Weights of a small GPT-style language model, trained from scratch on English Wikipedia.
Architecture: LayerNorm before each block, learned positions, no biases in attention or MLP.
Training: a variant of SOAP for these matrices, 141M tokens, 4307 steps.
Each number is 50 + 15 x the weight over its row's rms, rounded and kept within 0 to 99. Layers, rows and columns count from 0. The size before them is the row's rms in percent of the matrix's.

# up: layer 3 MLP up, 256x64, rms 0.24, rows 156-208, columns 0-63
# down: layer 3 MLP down (transposed), 256x64, rms 0.222, rows 156-207, columns 0-63
up156 108:43 40 59 50 20 43 22 33 09 47 52 65 57 67 39 38 50 70 33 72 51 41 46 53 45 15 50 62 26 66 37 59 71 80 62 49 65 70 65 66 64 35 34 54 74 51 41 36 32 55 56 56 40 51 59 27 38 46 45 60 36 53 63 56
down156 099:39 47 49 68 49 33 26 45 41 54 52 41 72 29 39 67 32 51 41 58 69 41 55 49 37 59 69 33 28 22 30 46 67 72 52 86 39 54 66 70 49 28 20 48 63 51 21 48 52 57 57 52 67 65 80 42 55 56 58 54 66 33 62 69
up157 108:48 77 46 50 57 40 60 45 53 52 68 48 41 28 51 47 61 63 28 66 28 60 67 36 54 38 58 56 50 64 45 30 24 54 41 17 57 51 65 56 49 49 40 48 91 74 53 15 75 70 41 68 36 40 38 43 56 27 29 53 56 39 26 49
down157 105:39 47 82 48 70 40 31 31 65 38 18 72 55 41 51 56 69 50 65 31 70 45 61 63 48 62 49 41 40 37 44 79 59 42 34 68 46 65 35 54 47 57 20 75 26 55 66 56 29 38 42 50 58 33 62 39 35 56 48 35 23 66 38 69
up158 100:75 49 63 51 32 29 50 91 64 34 65 74 51 68 49 45 55 35 35 28 32 59 59 58 56 45 34 56 61 42 68 31 26 62 34 25 58 44 52 55 33 39 52 54 40 44 37 43 74 53 31 38 49 54 47 65 38 63 36 08 47 52 55 25
down158 093:40 35 38 48 42 50 39 28 60 63 67 51 25 74 61 50 28 53 62 60 25 37 54 64 69 59 53 43 75 43 27 45 33 48 45 35 55 40 41 57 67 65 61 51 56 37 32 19 42 61 57 48 65 50 69 30 23 17 32 49 84 36 67 49
up159 112:35 53 65 60 32 38 36 68 61 51 29 45 41 49 91 30 62 22 39 72 49 42 61 58 35 69 34 51 82 62 37 53 80 55 47 47 35 58 47 42 40 75 35 80 54 44 49 47 46 86 56 57 32 43 47 38 51 39 44 35 35 38 39 54
down159 112:26 41 32 51 66 59 45 49 37 43 61 71 38 59 65 40 54 57 52 61 33 20 58 36 56 37 41 65 66 80 45 55 43 37 47 53 39 43 39 61 55 79 85 78 66 51 51 43 65 36 59 55 48 34 28 49 69 60 49 36 17 19 65 33
up160 089:84 63 70 69 58 62 49 30 60 05 54 50 69 11 56 67 55 49 43 24 44 44 47 38 23 32 58 58 48 50 46 33 49 60 61 53 33 57 36 36 53 55 50 42 70 59 40 67 71 21 59 40 47 49 34 44 49 67 47 39 24 52 59 34
down160 085:67 53 58 56 55 76 40 53 59 65 29 59 72 32 57 62 60 58 62 26 63 52 25 79 44 68 39 39 64 63 62 49 75 57 49 59 50 71 51 34 54 27 37 49 60 37 68 61 21 25 51 44 50 18 50 81 44 66 34 53 59 41 63 26
up161 095:40 28 60 50 48 50 52 34 45 58 50 38 98 48 90 45 42 52 59 23 33 54 68 74 55 70 64 66 42 48 43 57 46 57 27 67 72 50 63 71 38 50 52 45 66 90 45 50 42 25 50 52 41 45 48 60 36 59 58 34 42 55 30 62
down161 093:94 63 35 43 30 53 74 64 82 39 50 48 17 28 65 60 39 50 44 41 53 58 52 38 58 51 25 46 56 47 39 54 67 42 86 71 57 75 45 24 38 55 70 54 44 30 53 44 70 34 52 48 36 63 55 61 46 52 69 43 69 52 51 49
up162 096:65 29 27 68 44 66 43 49 48 48 34 44 56 53 57 55 60 58 21 21 22 47 93 55 64 44 33 54 33 67 62 40 28 51 61 73 47 37 59 47 53 40 27 52 50 69 40 46 88 39 68 41 50 38 48 52 53 72 51 48 17 43 50 43
down162 097:51 61 47 45 77 36 67 66 59 46 40 19 30 53 37 51 47 38 25 45 67 36 65 73 52 34 41 51 59 57 49 54 47 57 15 30 41 32 20 31 64 44 45 77 57 56 53 27 51 52 39 61 36 54 69 54 46 47 45 64 75 63 27 17
up163 103:58 39 57 36 56 47 75 58 18 57 71 57 79 30 71 25 47 27 69 80 31 36 28 62 77 70 54 53 77 48 55 70 65 56 31 69 70 31 61 37 53 56 68 65 59 53 45 58 40 42 39 44 49 57 31 46 55 50 37 45 54 51 33 40
down163 105:52 42 54 47 51 38 33 41 42 32 44 70 84 68 15 46 53 48 43 27 55 61 69 59 49 39 75 45 62 47 42 49 64 50 26 44 56 55 25 57 44 26 50 56 67 60 60 28 40 63 60 18 65 39 52 60 67 57 58 69 51 61 66 94
up164 100:47 57 30 14 62 37 47 40 73 46 80 30 64 50 48 51 42 37 47 67 55 40 42 47 26 58 63 63 59 58 54 41 62 34 59 39 66 56 29 39 69 29 29 58 50 50 58 30 47 72 43 65 61 43 24 29 47 42 67 26 31 19 71 61
down164 106:19 51 30 54 43 57 57 43 52 41 31 55 50 10 46 47 47 75 35 53 33 56 58 34 50 41 38 49 42 09 33 59 57 37 59 69 56 60 27 42 52 52 37 70 43 59 44 65 42 04 46 32 34 27 40 54 40 40 39 56 58 54 75 46
up165 102:59 53 41 66 73 58 57 54 27 45 84 48 32 62 19 51 27 64 56 86 68 39 73 52 41 63 52 52 52 54 65 53 58 43 44 49 26 52 48 74 30 36 39 57 35 39 70 79 54 43 31 62 37 78 57 52 59 73 40 40 27 51 60 46
down165 102:21 49 32 41 80 69 62 37 62 50 70 57 46 36 48 36 36 45 22 47 60 36 62 33 72 44 43 33 58 48 42 29 41 28 65 54 37 79 25 48 61 65 32 63 71 42 59 46 85 55 42 50 48 56 25 45 75 48 57 39 27 51 35 50
up166 107:56 43 56 69 68 71 56 42 46 29 53 54 40 47 53 76 58 45 43 41 61 65 57 50 55 51 49 32 42 53 68 31 68 66 28 30 27 48 55 62 59 90 49 75 73 54 78 53 44 31 69 30 35 64 20 30 39 49 43 22 35 55 39 42
down166 095:35 54 47 60 43 21 90 72 49 76 58 52 53 34 42 39 59 47 43 61 37 56 52 78 70 54 62 46 97 48 58 54 30 65 57 77 53 32 39 46 75 45 56 44 53 58 61 44 49 82 64 70 57 58 53 48 60 41 29 62 58 36 44 41
up167 107:34 66 70 58 60 45 71 49 38 31 48 36 17 35 46 32 71 47 46 58 63 44 49 83 28 42 32 52 56 56 49 43 42 23 32 37 46 43 30 84 57 69 48 78 69 47 88 48 45 36 55 44 72 50 36 55 69 45 63 52 52 39 39 49
down167 103:32 29 41 52 49 15 27 43 27 68 54 59 67 70 64 86 39 46 65 50 34 57 41 32 54 61 61 52 60 62 75 27 51 32 65 57 64 58 53 35 56 42 58 25 82 46 58 66 42 46 59 39 46 48 61 71 29 54 37 53 38 57 81 54
up168 104:70 61 44 41 47 46 60 35 24 29 45 65 75 17 45 63 55 51 57 30 51 54 48 49 51 24 52 83 47 54 41 49 43 49 65 60 23 32 52 59 34 70 34 58 37 33 37 65 45 32 40 43 68 68 33 51 51 71 46 29 84 64 74 67
down168 123:39 52 64 52 29 55 47 26 33 21 71 64 43 27 49 75 53 37 40 22 37 52 50 54 39 51 42 52 50 32 70 57 17 38 53 66 51 66 70 49 31 82 65 67 52 19 50 62 55 62 50 55 56 73 56 58 35 75 48 43 56 78 54 56
up169 096:71 26 68 55 53 38 54 57 67 61 36 49 43 62 14 41 39 52 73 59 56 38 43 90 42 54 26 63 61 44 64 77 46 36 44 62 50 23 45 29 46 37 27 72 38 45 66 65 61 37 45 39 41 77 53 39 62 53 55 22 49 53 37 70
down169 084:54 57 38 50 26 50 31 28 39 58 66 61 49 45 68 48 58 64 50 51 42 70 45 06 24 53 61 49 72 55 54 45 58 56 62 61 63 68 51 64 62 86 68 52 74 68 29 44 51 67 62 57 51 25 44 74 57 29 23 48 65 71 54 45
up170 089:21 64 56 53 59 47 38 45 46 52 40 45 32 63 64 29 63 42 53 59 31 75 63 39 29 47 45 59 18 15 49 60 41 51 40 59 47 51 47 51 63 52 60 53 73 88 66 58 59 26 51 40 29 61 39 36 63 47 21 21 50 67 76 46
down170 101:60 53 31 29 33 36 49 61 49 26 37 46 44 55 17 61 47 42 38 48 39 59 47 58 57 38 06 33 51 58 40 48 76 44 62 42 71 35 49 41 67 39 48 62 29 45 47 55 47 50 92 44 77 53 38 41 28 29 75 43 66 35 40 44
up171 092:76 52 48 46 55 57 73 66 35 39 51 61 58 59 77 65 45 58 61 54 41 26 45 34 40 45 57 57 76 34 23 62 38 26 47 44 47 60 19 63 52 77 26 47 76 36 45 50 66 77 31 35 44 34 62 34 47 47 78 39 70 44 39 40
down171 079:77 45 41 35 46 72 45 42 32 61 48 58 42 86 61 25 54 59 50 43 51 24 60 30 57 73 60 52 40 99 80 26 45 55 45 44 70 55 56 64 46 55 29 55 54 43 42 37 36 52 59 39 57 47 72 44 62 29 49 58 54 51 55 51
up172 097:63 43 40 54 69 83 40 42 51 65 62 49 46 23 39 58 32 45 47 70 43 50 63 69 46 32 58 53 48 31 54 37 27 52 59 29 37 35 74 82 43 32 42 39 79 35 31 53 50 42 56 34 54 42 58 13 64 49 62 33 73 32 53 74
down172 106:45 59 55 42 44 31 31 37 38 22 36 32 55 71 32 65 52 37 48 39 59 53 50 64 35 62 43 71 23 45 49 61 47 59 50 47 57 47 17 55 72 88 77 55 38 49 53 34 56 61 60 71 47 50 45 78 75 62 21 32 30 62 49 37
up173 114:22 58 41 39 53 52 57 64 42 37 54 49 53 44 35 45 47 34 40 65 28 61 60 47 43 48 49 68 47 87 32 54 38 81 50 42 48 29 47 24 46 34 59 51 42 53 64 43 42 92 46 47 22 73 49 33 52 69 58 55 63 83 22 37
down173 108:53 48 70 38 55 52 73 42 67 70 64 51 40 31 46 66 46 32 50 17 50 46 21 63 64 43 11 58 50 34 34 71 30 54 54 34 49 30 18 46 83 41 56 50 74 72 35 53 53 42 58 73 54 59 51 48 48 56 32 55 70 56 57 40
up174 089:87 83 43 43 31 34 47 43 60 47 41 70 49 21 39 34 80 58 43 42 60 69 33 62 52 61 50 63 37 48 76 44 63 35 77 61 43 38 73 62 36 21 49 45 51 61 57 43 40 37 68 36 28 51 47 33 57 71 59 40 47 48 26 54
down174 081:60 32 51 56 44 52 49 29 54 81 43 41 52 09 44 59 46 51 29 51 38 50 23 38 53 40 40 30 50 53 52 38 28 51 62 59 56 82 55 32 21 43 83 37 84 68 60 40 38 43 40 39 51 55 15 48 58 46 65 49 51 63 49 62
up175 097:52 13 47 45 49 39 34 47 40 50 51 62 18 64 35 57 36 51 63 44 70 51 45 48 48 56 58 35 58 59 57 60 53 55 63 36 84 07 41 60 62 28 40 66 16 56 37 70 49 80 52 52 66 39 35 31 29 62 35 60 48 55 55 67
down175 091:61 35 55 32 42 68 41 30 56 34 63 69 39 61 67 48 58 56 48 47 52 48 79 09 49 47 42 63 43 61 57 72 18 60 55 39 60 30 57 22 65 60 66 69 54 59 33 77 67 47 43 31 40 52 41 65 35 21 50 57 44 52 60 19
up176 100:57 57 45 45 36 23 53 48 61 83 40 47 61 35 50 53 46 33 45 61 31 83 43 81 38 51 65 56 44 20 62 46 87 68 41 38 54 39 46 62 74 52 38 32 57 53 46 48 27 19 36 35 60 46 50 37 50 42 56 50 66 66 81 52
down176 112:54 44 72 33 84 72 54 50 36 25 43 56 38 37 28 39 46 53 40 52 51 51 87 46 51 58 62 57 56 62 40 51 34 52 40 55 35 55 68 28 39 27 53 61 62 33 70 64 78 64 57 85 41 49 68 65 60 36 46 63 62 46 19 32
up177 093:44 43 39 61 48 44 58 57 42 27 50 31 34 43 69 45 39 52 47 39 13 69 42 46 65 47 40 58 53 48 35 80 58 44 59 08 59 38 63 41 51 47 57 76 54 51 33 51 64 52 43 43 37 29 43 40 85 59 68 77 43 73 85 54
down177 110:33 52 49 42 58 60 52 75 48 30 57 31 53 43 55 41 80 25 60 39 87 29 46 73 69 45 50 65 57 61 79 36 50 57 35 66 49 56 37 29 51 55 39 46 48 53 47 44 49 99 34 60 35 61 53 57 53 68 35 32 45 50 28 48
up178 093:62 41 56 32 44 50 21 64 25 53 75 51 48 43 45 60 40 35 60 71 63 48 56 44 50 49 48 65 30 39 62 35 55 59 54 57 62 45 23 65 38 29 45 45 39 66 24 49 31 67 21 84 57 74 70 33 32 55 36 46 23 75 43 65
down178 092:50 48 30 55 57 32 46 78 23 51 49 28 60 47 61 60 28 59 56 43 52 46 52 37 50 38 64 58 79 78 49 52 33 21 59 56 49 37 47 53 42 73 62 60 48 51 50 26 08 67 19 46 71 66 75 44 50 45 44 52 35 58 25 52
up179 110:56 52 57 18 36 36 54 48 46 11 74 45 51 31 17 73 38 64 51 47 44 52 75 36 30 54 64 59 72 54 46 40 37 31 41 39 86 50 59 64 67 47 49 66 53 50 35 40 50 66 59 45 47 45 71 33 50 55 42 70 60 80 35 37
down179 115:34 55 71 62 62 47 34 40 49 25 21 00 36 41 48 32 50 28 68 67 59 39 43 48 36 71 55 40 50 66 62 27 66 61 40 47 36 45 51 29 48 71 45 30 65 59 46 55 47 63 52 40 59 48 53 31 53 61 36 22 27 31 63 57
up180 093:38 52 25 46 42 56 52 46 68 51 54 47 62 49 57 59 53 72 77 10 55 55 58 43 22 65 45 36 54 83 71 58 36 49 69 56 35 46 57 30 73 70 43 52 55 59 76 13 30 40 37 53 59 59 56 55 52 59 51 47 26 42 36 25
down180 088:38 44 65 42 49 67 43 57 10 55 53 46 48 43 46 33 44 54 38 68 32 34 58 64 43 21 45 47 42 40 54 41 45 35 46 87 77 52 43 38 23 57 42 57 53 53 54 62 59 64 29 34 55 26 50 32 21 23 29 63 59 30 42 24
up181 104:78 48 55 34 40 58 15 45 43 55 52 25 46 57 35 62 72 38 77 27 53 55 56 60 26 69 34 48 73 54 42 71 52 64 60 40 23 46 24 62 55 56 37 49 58 58 58 54 25 32 49 50 33 48 44 49 42 49 67 17 52 45 85 58
down181 101:49 58 68 62 63 72 30 47 42 31 61 54 47 43 43 24 78 31 56 42 45 25 50 31 48 88 59 46 46 40 44 48 34 41 47 57 39 42 51 35 58 44 70 71 39 52 66 36 43 82 34 37 47 43 73 46 43 18 53 39 58 27 83 65
up182 122:83 52 51 40 19 59 64 81 42 32 54 19 24 62 54 46 39 37 80 27 30 39 48 65 28 43 42 49 53 32 61 82 43 72 44 48 66 39 69 53 59 53 52 39 46 55 45 56 50 60 29 59 41 46 43 55 26 52 32 33 61 57 52 71
down182 128:58 43 48 54 44 63 27 44 39 52 71 21 62 43 39 71 29 51 32 67 58 43 46 60 56 73 58 44 47 80 65 37 65 67 64 30 52 58 54 62 51 91 73 35 75 81 75 32 40 31 61 50 52 48 60 41 51 41 38 45 38 67 67 59
up183 110:47 53 40 59 56 48 63 54 47 34 69 35 55 54 60 84 28 26 43 73 38 69 59 50 27 53 39 56 73 74 37 41 24 35 30 34 33 46 48 41 56 44 46 43 59 54 82 35 44 33 59 77 82 52 59 68 75 37 55 46 50 66 67 64
down183 094:94 23 66 50 47 45 25 51 64 75 51 39 42 61 37 25 61 36 48 34 70 39 46 30 60 45 48 43 36 45 59 37 46 44 48 64 82 56 37 49 45 60 56 56 42 54 50 52 31 38 32 02 38 53 45 28 30 39 43 47 39 28 51 42
up184 118:58 68 58 59 28 53 42 47 48 43 39 66 40 47 60 46 49 43 71 52 32 73 73 51 71 51 54 58 46 55 66 61 48 51 17 54 50 47 54 82 46 48 55 54 69 42 27 53 67 05 32 82 45 52 79 35 52 36 76 41 64 71 54 35
down184 109:57 44 57 60 58 51 57 46 71 67 40 21 36 57 30 48 53 52 47 71 85 79 60 43 68 47 42 45 57 28 76 40 34 55 36 59 55 58 49 46 10 41 44 40 61 73 50 21 41 45 38 26 70 45 73 27 50 49 27 64 55 63 60 62
up185 109:43 36 40 59 34 46 52 50 66 84 50 60 78 23 59 34 63 72 39 45 36 56 31 83 40 31 52 66 69 13 56 80 51 58 44 62 56 46 64 28 52 42 67 46 53 52 32 33 42 47 33 57 72 43 66 65 52 73 57 44 61 52 41 61
down185 117:54 62 52 40 51 60 42 47 43 42 57 53 75 58 52 40 47 53 84 51 99 32 53 39 65 57 46 48 63 27 30 64 44 51 83 49 60 69 51 31 36 55 37 44 19 32 51 62 55 53 52 23 49 52 64 11 28 46 59 53 43 54 65 54
up186 108:48 54 44 46 81 60 37 22 77 19 61 47 42 37 29 47 41 36 59 53 64 39 65 40 51 49 55 71 62 46 51 64 18 54 57 41 53 49 39 37 62 48 59 33 72 59 55 81 74 52 44 82 45 88 53 54 38 26 60 44 56 50 31 42
down186 108:51 68 70 34 23 21 72 68 73 70 64 54 48 54 50 45 56 61 60 33 39 76 44 70 18 49 65 61 49 57 36 61 66 58 54 70 48 38 52 50 60 52 34 58 38 47 48 25 37 58 20 27 55 49 70 50 75 72 46 70 45 42 74 55
up187 082:52 60 48 35 41 33 61 60 37 41 77 73 95 31 45 42 27 62 66 74 49 40 45 46 60 58 53 76 80 42 43 65 44 38 42 52 36 27 53 20 36 52 47 27 65 60 55 53 48 46 52 44 45 40 52 38 49 77 71 53 23 49 47 70
down187 085:84 34 35 50 36 47 48 70 44 32 23 59 71 46 51 41 46 23 75 51 63 49 43 70 54 58 72 33 37 40 42 36 45 40 45 24 37 57 57 50 59 42 63 47 68 74 77 50 36 39 67 26 64 49 38 55 63 70 47 74 19 37 54 65
up188 086:74 55 49 54 45 54 69 54 44 56 45 61 60 42 79 50 30 30 37 40 41 66 36 39 85 50 74 50 54 36 33 66 24 41 56 52 50 34 32 18 30 59 51 29 62 47 52 36 45 87 45 48 42 61 42 32 32 70 57 32 76 50 29 53
down188 084:43 41 50 54 25 56 46 21 30 40 59 27 24 60 43 53 20 34 57 54 66 65 56 41 24 69 39 42 27 26 35 41 50 55 69 47 39 79 49 57 47 59 21 27 36 46 48 27 45 16 56 50 39 49 27 45 50 52 48 34 36 33 55 54
up189 110:61 52 26 47 32 38 49 57 47 70 44 28 56 34 87 46 62 70 54 60 51 69 69 23 70 37 57 35 37 46 40 36 52 63 50 45 51 31 51 58 59 62 55 56 50 64 27 39 65 47 42 43 42 67 43 50 28 78 12 53 43 76 16 54
down189 106:43 76 62 52 45 36 55 28 58 21 29 20 28 51 47 59 41 35 37 63 36 42 80 50 41 42 49 60 67 73 54 47 33 61 71 33 68 48 60 49 22 35 45 49 37 45 19 37 51 57 45 61 36 56 55 82 63 30 54 32 26 45 37 49
up190 125:57 44 66 58 50 66 51 33 35 40 60 50 40 42 54 82 21 49 46 49 36 24 65 66 45 52 22 42 49 52 35 43 46 32 33 42 32 44 76 82 38 74 34 59 69 11 55 66 69 65 21 50 43 57 39 35 43 57 55 40 67 57 56 56
down190 122:25 53 32 46 42 55 64 27 19 53 88 61 68 69 53 54 26 77 56 56 58 42 64 49 51 48 76 30 70 63 51 57 57 44 68 35 39 33 62 63 43 38 70 53 65 56 52 41 35 58 45 49 60 45 63 67 67 28 58 89 64 62 61 45
up191 089:42 35 56 52 59 37 61 41 43 59 66 70 43 34 32 33 48 43 00 34 52 53 53 25 61 59 40 56 65 63 58 56 60 31 57 28 50 53 39 52 62 52 41 66 29 36 65 61 29 41 54 70 60 30 43 66 36 72 46 41 62 46 77 83
down191 094:48 43 58 57 54 57 62 30 56 60 31 77 60 55 56 37 52 36 34 65 43 51 65 00 45 34 67 55 53 31 59 49 31 24 44 50 38 71 67 86 52 54 61 58 58 26 64 58 36 38 28 46 48 72 60 33 42 52 42 29 68 50 65 67
up192 100:40 58 59 49 73 43 44 34 54 61 58 63 42 29 36 33 53 39 28 41 24 35 70 27 57 35 54 56 19 38 19 51 68 78 52 66 56 56 41 53 48 45 92 45 59 56 32 63 89 45 39 56 36 63 61 44 48 59 40 50 48 69 42 32
down192 103:82 36 52 37 23 79 50 49 54 72 55 57 62 52 35 45 33 36 21 39 54 13 54 38 36 58 38 45 26 68 38 60 52 39 47 68 39 49 37 54 38 75 54 32 49 34 77 59 27 57 53 48 32 58 49 69 50 45 73 39 65 32 32 57
up193 115:58 39 18 52 31 45 47 39 31 41 65 66 53 65 25 62 40 69 37 46 56 32 46 76 60 49 32 63 50 56 80 46 44 53 59 50 59 53 99 29 41 56 42 50 27 51 67 41 45 38 49 49 39 44 36 60 34 48 32 32 18 61 59 66
down193 109:74 54 55 39 66 40 41 24 35 56 65 88 53 26 54 34 24 49 14 65 64 43 45 51 49 50 52 60 65 61 52 58 75 36 72 54 53 51 63 64 47 46 49 62 41 38 66 32 45 51 80 58 47 56 70 62 32 44 57 84 50 22 34 46
up194 119:65 57 29 49 53 47 40 69 19 44 39 68 57 42 77 60 21 33 41 39 58 69 49 49 60 58 44 47 70 63 76 69 66 39 48 35 30 55 74 47 45 50 26 78 63 51 42 63 69 64 63 57 42 64 39 58 53 35 23 39 29 71 27 47
down194 133:49 69 35 48 49 65 56 64 30 49 67 53 54 41 64 42 21 51 65 40 83 46 42 40 45 55 52 49 44 35 33 51 69 58 40 35 31 41 69 32 53 72 34 35 76 51 41 69 72 36 55 40 54 33 28 72 32 43 58 35 32 89 24 58
up195 102:57 63 22 16 47 55 16 59 22 48 51 28 58 53 51 51 31 51 51 43 70 52 38 64 44 55 59 71 69 52 52 66 38 42 93 31 51 66 40 52 43 54 32 45 53 57 68 29 42 77 31 49 58 78 53 50 61 23 53 53 56 59 38 55
down195 100:28 55 53 74 63 43 77 48 55 75 75 74 50 30 41 44 51 45 49 67 38 54 41 66 60 29 25 35 46 25 62 56 32 65 41 67 41 43 56 51 51 54 59 44 43 84 73 36 22 39 50 70 55 65 38 69 38 39 38 71 64 37 69 65
up196 086:54 74 68 34 59 71 58 37 32 32 58 42 29 64 37 39 64 41 53 33 37 15 61 50 31 34 32 45 60 50 47 63 40 32 43 49 42 38 56 69 59 19 49 67 50 60 65 60 55 49 54 41 46 85 87 26 65 63 35 62 29 53 50 57
down196 094:54 32 24 65 44 70 25 64 78 40 37 63 60 73 51 75 40 62 45 77 34 63 64 48 72 53 71 76 36 51 60 36 60 65 68 31 55 73 50 52 28 53 39 47 48 54 52 39 43 62 43 67 52 57 23 42 40 80 63 35 31 45 57 61
up197 085:49 55 34 69 45 71 32 42 33 78 35 64 69 61 45 35 27 68 20 41 22 52 78 60 51 30 30 27 42 75 16 53 50 55 42 33 24 54 51 62 45 35 60 52 49 59 47 71 47 31 51 45 43 52 54 66 46 42 34 53 53 40 33 30
down197 092:57 54 70 49 53 37 59 67 61 23 87 45 13 62 34 44 56 64 58 27 43 38 59 44 54 60 62 49 46 56 46 65 70 52 52 54 73 61 59 35 41 51 74 56 40 44 56 55 55 76 62 77 71 56 81 77 43 63 39 82 59 50 61 39
up198 091:37 56 44 67 88 48 51 50 46 38 63 50 56 59 45 66 50 78 46 36 42 49 94 60 21 66 52 27 51 60 52 35 46 37 51 54 68 21 52 39 42 47 52 61 54 42 27 37 61 39 40 40 46 21 46 51 63 41 36 80 48 61 70 79
down198 108:61 61 51 16 29 25 47 34 46 57 71 52 38 32 53 43 46 47 34 46 46 66 29 29 54 53 47 56 50 57 50 71 68 70 84 39 47 73 51 52 42 48 61 59 69 70 69 39 38 48 81 54 45 81 48 41 45 70 74 21 47 45 69 40
up199 110:46 43 59 95 45 40 57 47 52 15 48 55 55 45 41 46 47 51 52 56 55 51 77 68 47 11 43 58 76 40 33 63 70 55 61 65 49 56 49 71 42 88 52 70 43 24 43 65 28 35 45 54 39 72 31 51 49 47 33 30 44 47 61 53
down199 106:39 55 47 38 23 33 51 62 27 43 52 68 23 55 59 42 63 54 71 54 40 48 29 49 72 37 19 80 50 58 49 46 67 22 21 38 36 33 45 38 62 48 44 65 36 61 66 84 36 73 51 33 43 42 67 53 35 69 47 57 41 39 63 60
up200 082:69 59 31 42 35 54 61 29 56 54 50 48 49 71 56 42 37 35 59 44 37 46 52 52 74 57 76 64 40 40 61 62 48 51 45 41 82 34 60 69 29 26 47 57 54 57 53 55 41 31 84 57 36 55 57 50 23 62 38 11 61 28 75 24
down200 080:26 34 69 74 56 38 39 47 41 59 40 41 68 61 75 27 70 44 35 79 65 43 55 48 18 43 40 31 50 45 68 51 52 36 68 72 41 49 58 30 65 69 57 18 32 56 46 56 31 35 39 52 55 51 32 73 31 61 55 71 55 61 43 69
up201 093:57 47 51 48 65 22 48 14 43 29 49 48 43 15 42 74 87 44 69 29 66 52 17 58 50 46 57 59 59 35 61 67 31 28 57 52 54 49 45 23 49 68 46 34 43 55 58 29 63 39 48 57 56 44 32 23 42 38 41 49 61 56 64 59
down201 088:60 54 56 32 50 67 47 72 20 60 51 34 43 80 31 54 28 30 54 67 54 54 68 57 48 52 70 31 34 88 43 42 53 57 19 59 62 41 47 42 57 44 43 62 80 41 52 52 67 89 43 53 43 46 78 36 60 44 63 58 47 47 41 37
up202 108:56 44 50 53 52 27 43 29 68 27 42 42 82 40 31 76 39 59 50 50 47 60 75 27 70 68 34 80 66 21 49 57 31 47 52 49 69 35 51 53 37 59 33 47 50 68 33 45 71 52 36 61 39 70 44 20 59 56 37 30 44 60 35 64
down202 102:63 44 68 58 65 56 76 53 15 62 58 29 66 62 50 45 58 54 35 34 29 35 39 68 35 34 50 34 46 61 61 44 59 61 76 54 36 53 68 36 36 27 34 40 47 69 63 56 83 56 56 42 51 62 76 40 49 26 74 68 79 48 62 57
up203 125:58 59 60 00 44 62 29 60 42 26 58 33 47 61 34 58 53 40 43 48 51 69 56 29 07 66 57 66 49 54 35 36 41 52 57 31 68 54 40 53 73 49 37 52 81 57 61 38 41 73 64 62 45 40 51 33 68 40 48 38 41 67 42 44
down203 128:50 33 59 13 76 46 42 55 29 27 51 30 13 49 33 62 54 60 68 52 78 55 71 56 37 47 45 50 32 68 58 46 51 32 36 14 62 42 42 43 53 58 26 69 59 25 41 53 42 51 59 51 45 19 46 44 52 52 47 64 50 58 28 39
up204 111:44 39 53 35 34 33 57 70 39 49 68 57 49 48 59 71 29 44 44 52 45 44 33 54 24 68 57 55 46 46 79 60 16 49 32 45 43 39 49 28 69 58 40 51 66 51 78 31 66 58 25 23 53 23 52 45 40 65 58 53 86 70 68 60
down204 119:58 62 63 59 35 34 52 41 47 60 74 43 19 44 64 78 48 71 52 27 52 61 41 53 23 53 29 50 67 32 54 68 74 42 67 66 31 70 62 57 39 58 50 56 51 40 48 46 69 25 51 29 27 89 50 27 38 46 64 44 33 56 52 65
up205 100:65 44 41 49 39 57 29 46 56 51 60 41 55 49 45 25 41 66 42 43 46 76 25 60 38 70 08 56 63 46 52 46 69 57 83 33 57 68 76 30 55 46 60 48 15 60 46 82 40 56 61 73 32 54 51 48 61 67 29 43 48 65 51 57
down205 105:23 17 61 74 37 71 58 62 44 41 63 46 42 34 47 41 50 49 12 56 49 35 54 17 55 75 41 57 28 47 37 54 60 55 22 66 41 59 50 47 66 56 49 42 55 62 39 68 52 48 57 39 54 39 71 47 78 74 42 51 41 50 73 81
up206 092:32 43 45 34 54 54 56 71 58 48 69 60 39 30 60 45 67 90 56 55 65 49 72 38 41 50 55 35 51 38 59 41 40 82 72 62 33 35 83 45 53 62 54 66 84 51 40 42 35 46 35 48 33 32 30 31 33 69 41 49 60 25 44 36
down206 091:71 42 43 66 34 49 38 43 53 44 12 44 46 67 38 38 52 40 49 42 45 46 34 60 58 54 55 49 68 52 37 59 57 35 43 43 58 52 34 60 48 25 16 50 10 51 42 37 40 66 46 63 80 72 47 77 33 31 45 40 17 67 27 61
up207 082:40 51 68 31 56 49 30 59 25 72 54 36 56 57 87 59 37 59 29 78 40 37 39 23 46 61 71 37 60 55 39 65 37 47 54 45 21 50 38 18 42 59 22 70 57 76 67 36 55 44 64 60 52 62 60 43 49 33 66 35 52 63 42 50
down207 075:64 48 32 67 49 77 55 39 61 80 59 83 43 66 14 40 62 67 57 49 59 47 67 66 76 35 37 56 61 38 52 20 46 65 57 51 46 70 65 53 68 58 59 39 12 59 50 62 37 55 34 51 53 44 59 64 61 52 49 57 38 16 52 46
up208 123:41 42 29 38 44 28 38 25 66 41 58 31 18 79 45 58 57 39 38 54 64 55 47 43 27 66 29 49 47 76 37 51 53 48 53 51 56 50 23 30 66 31 51 41 29 70 76 37 41 39 58 83 52 64 63 53 45 46 60 44 26 77 63 55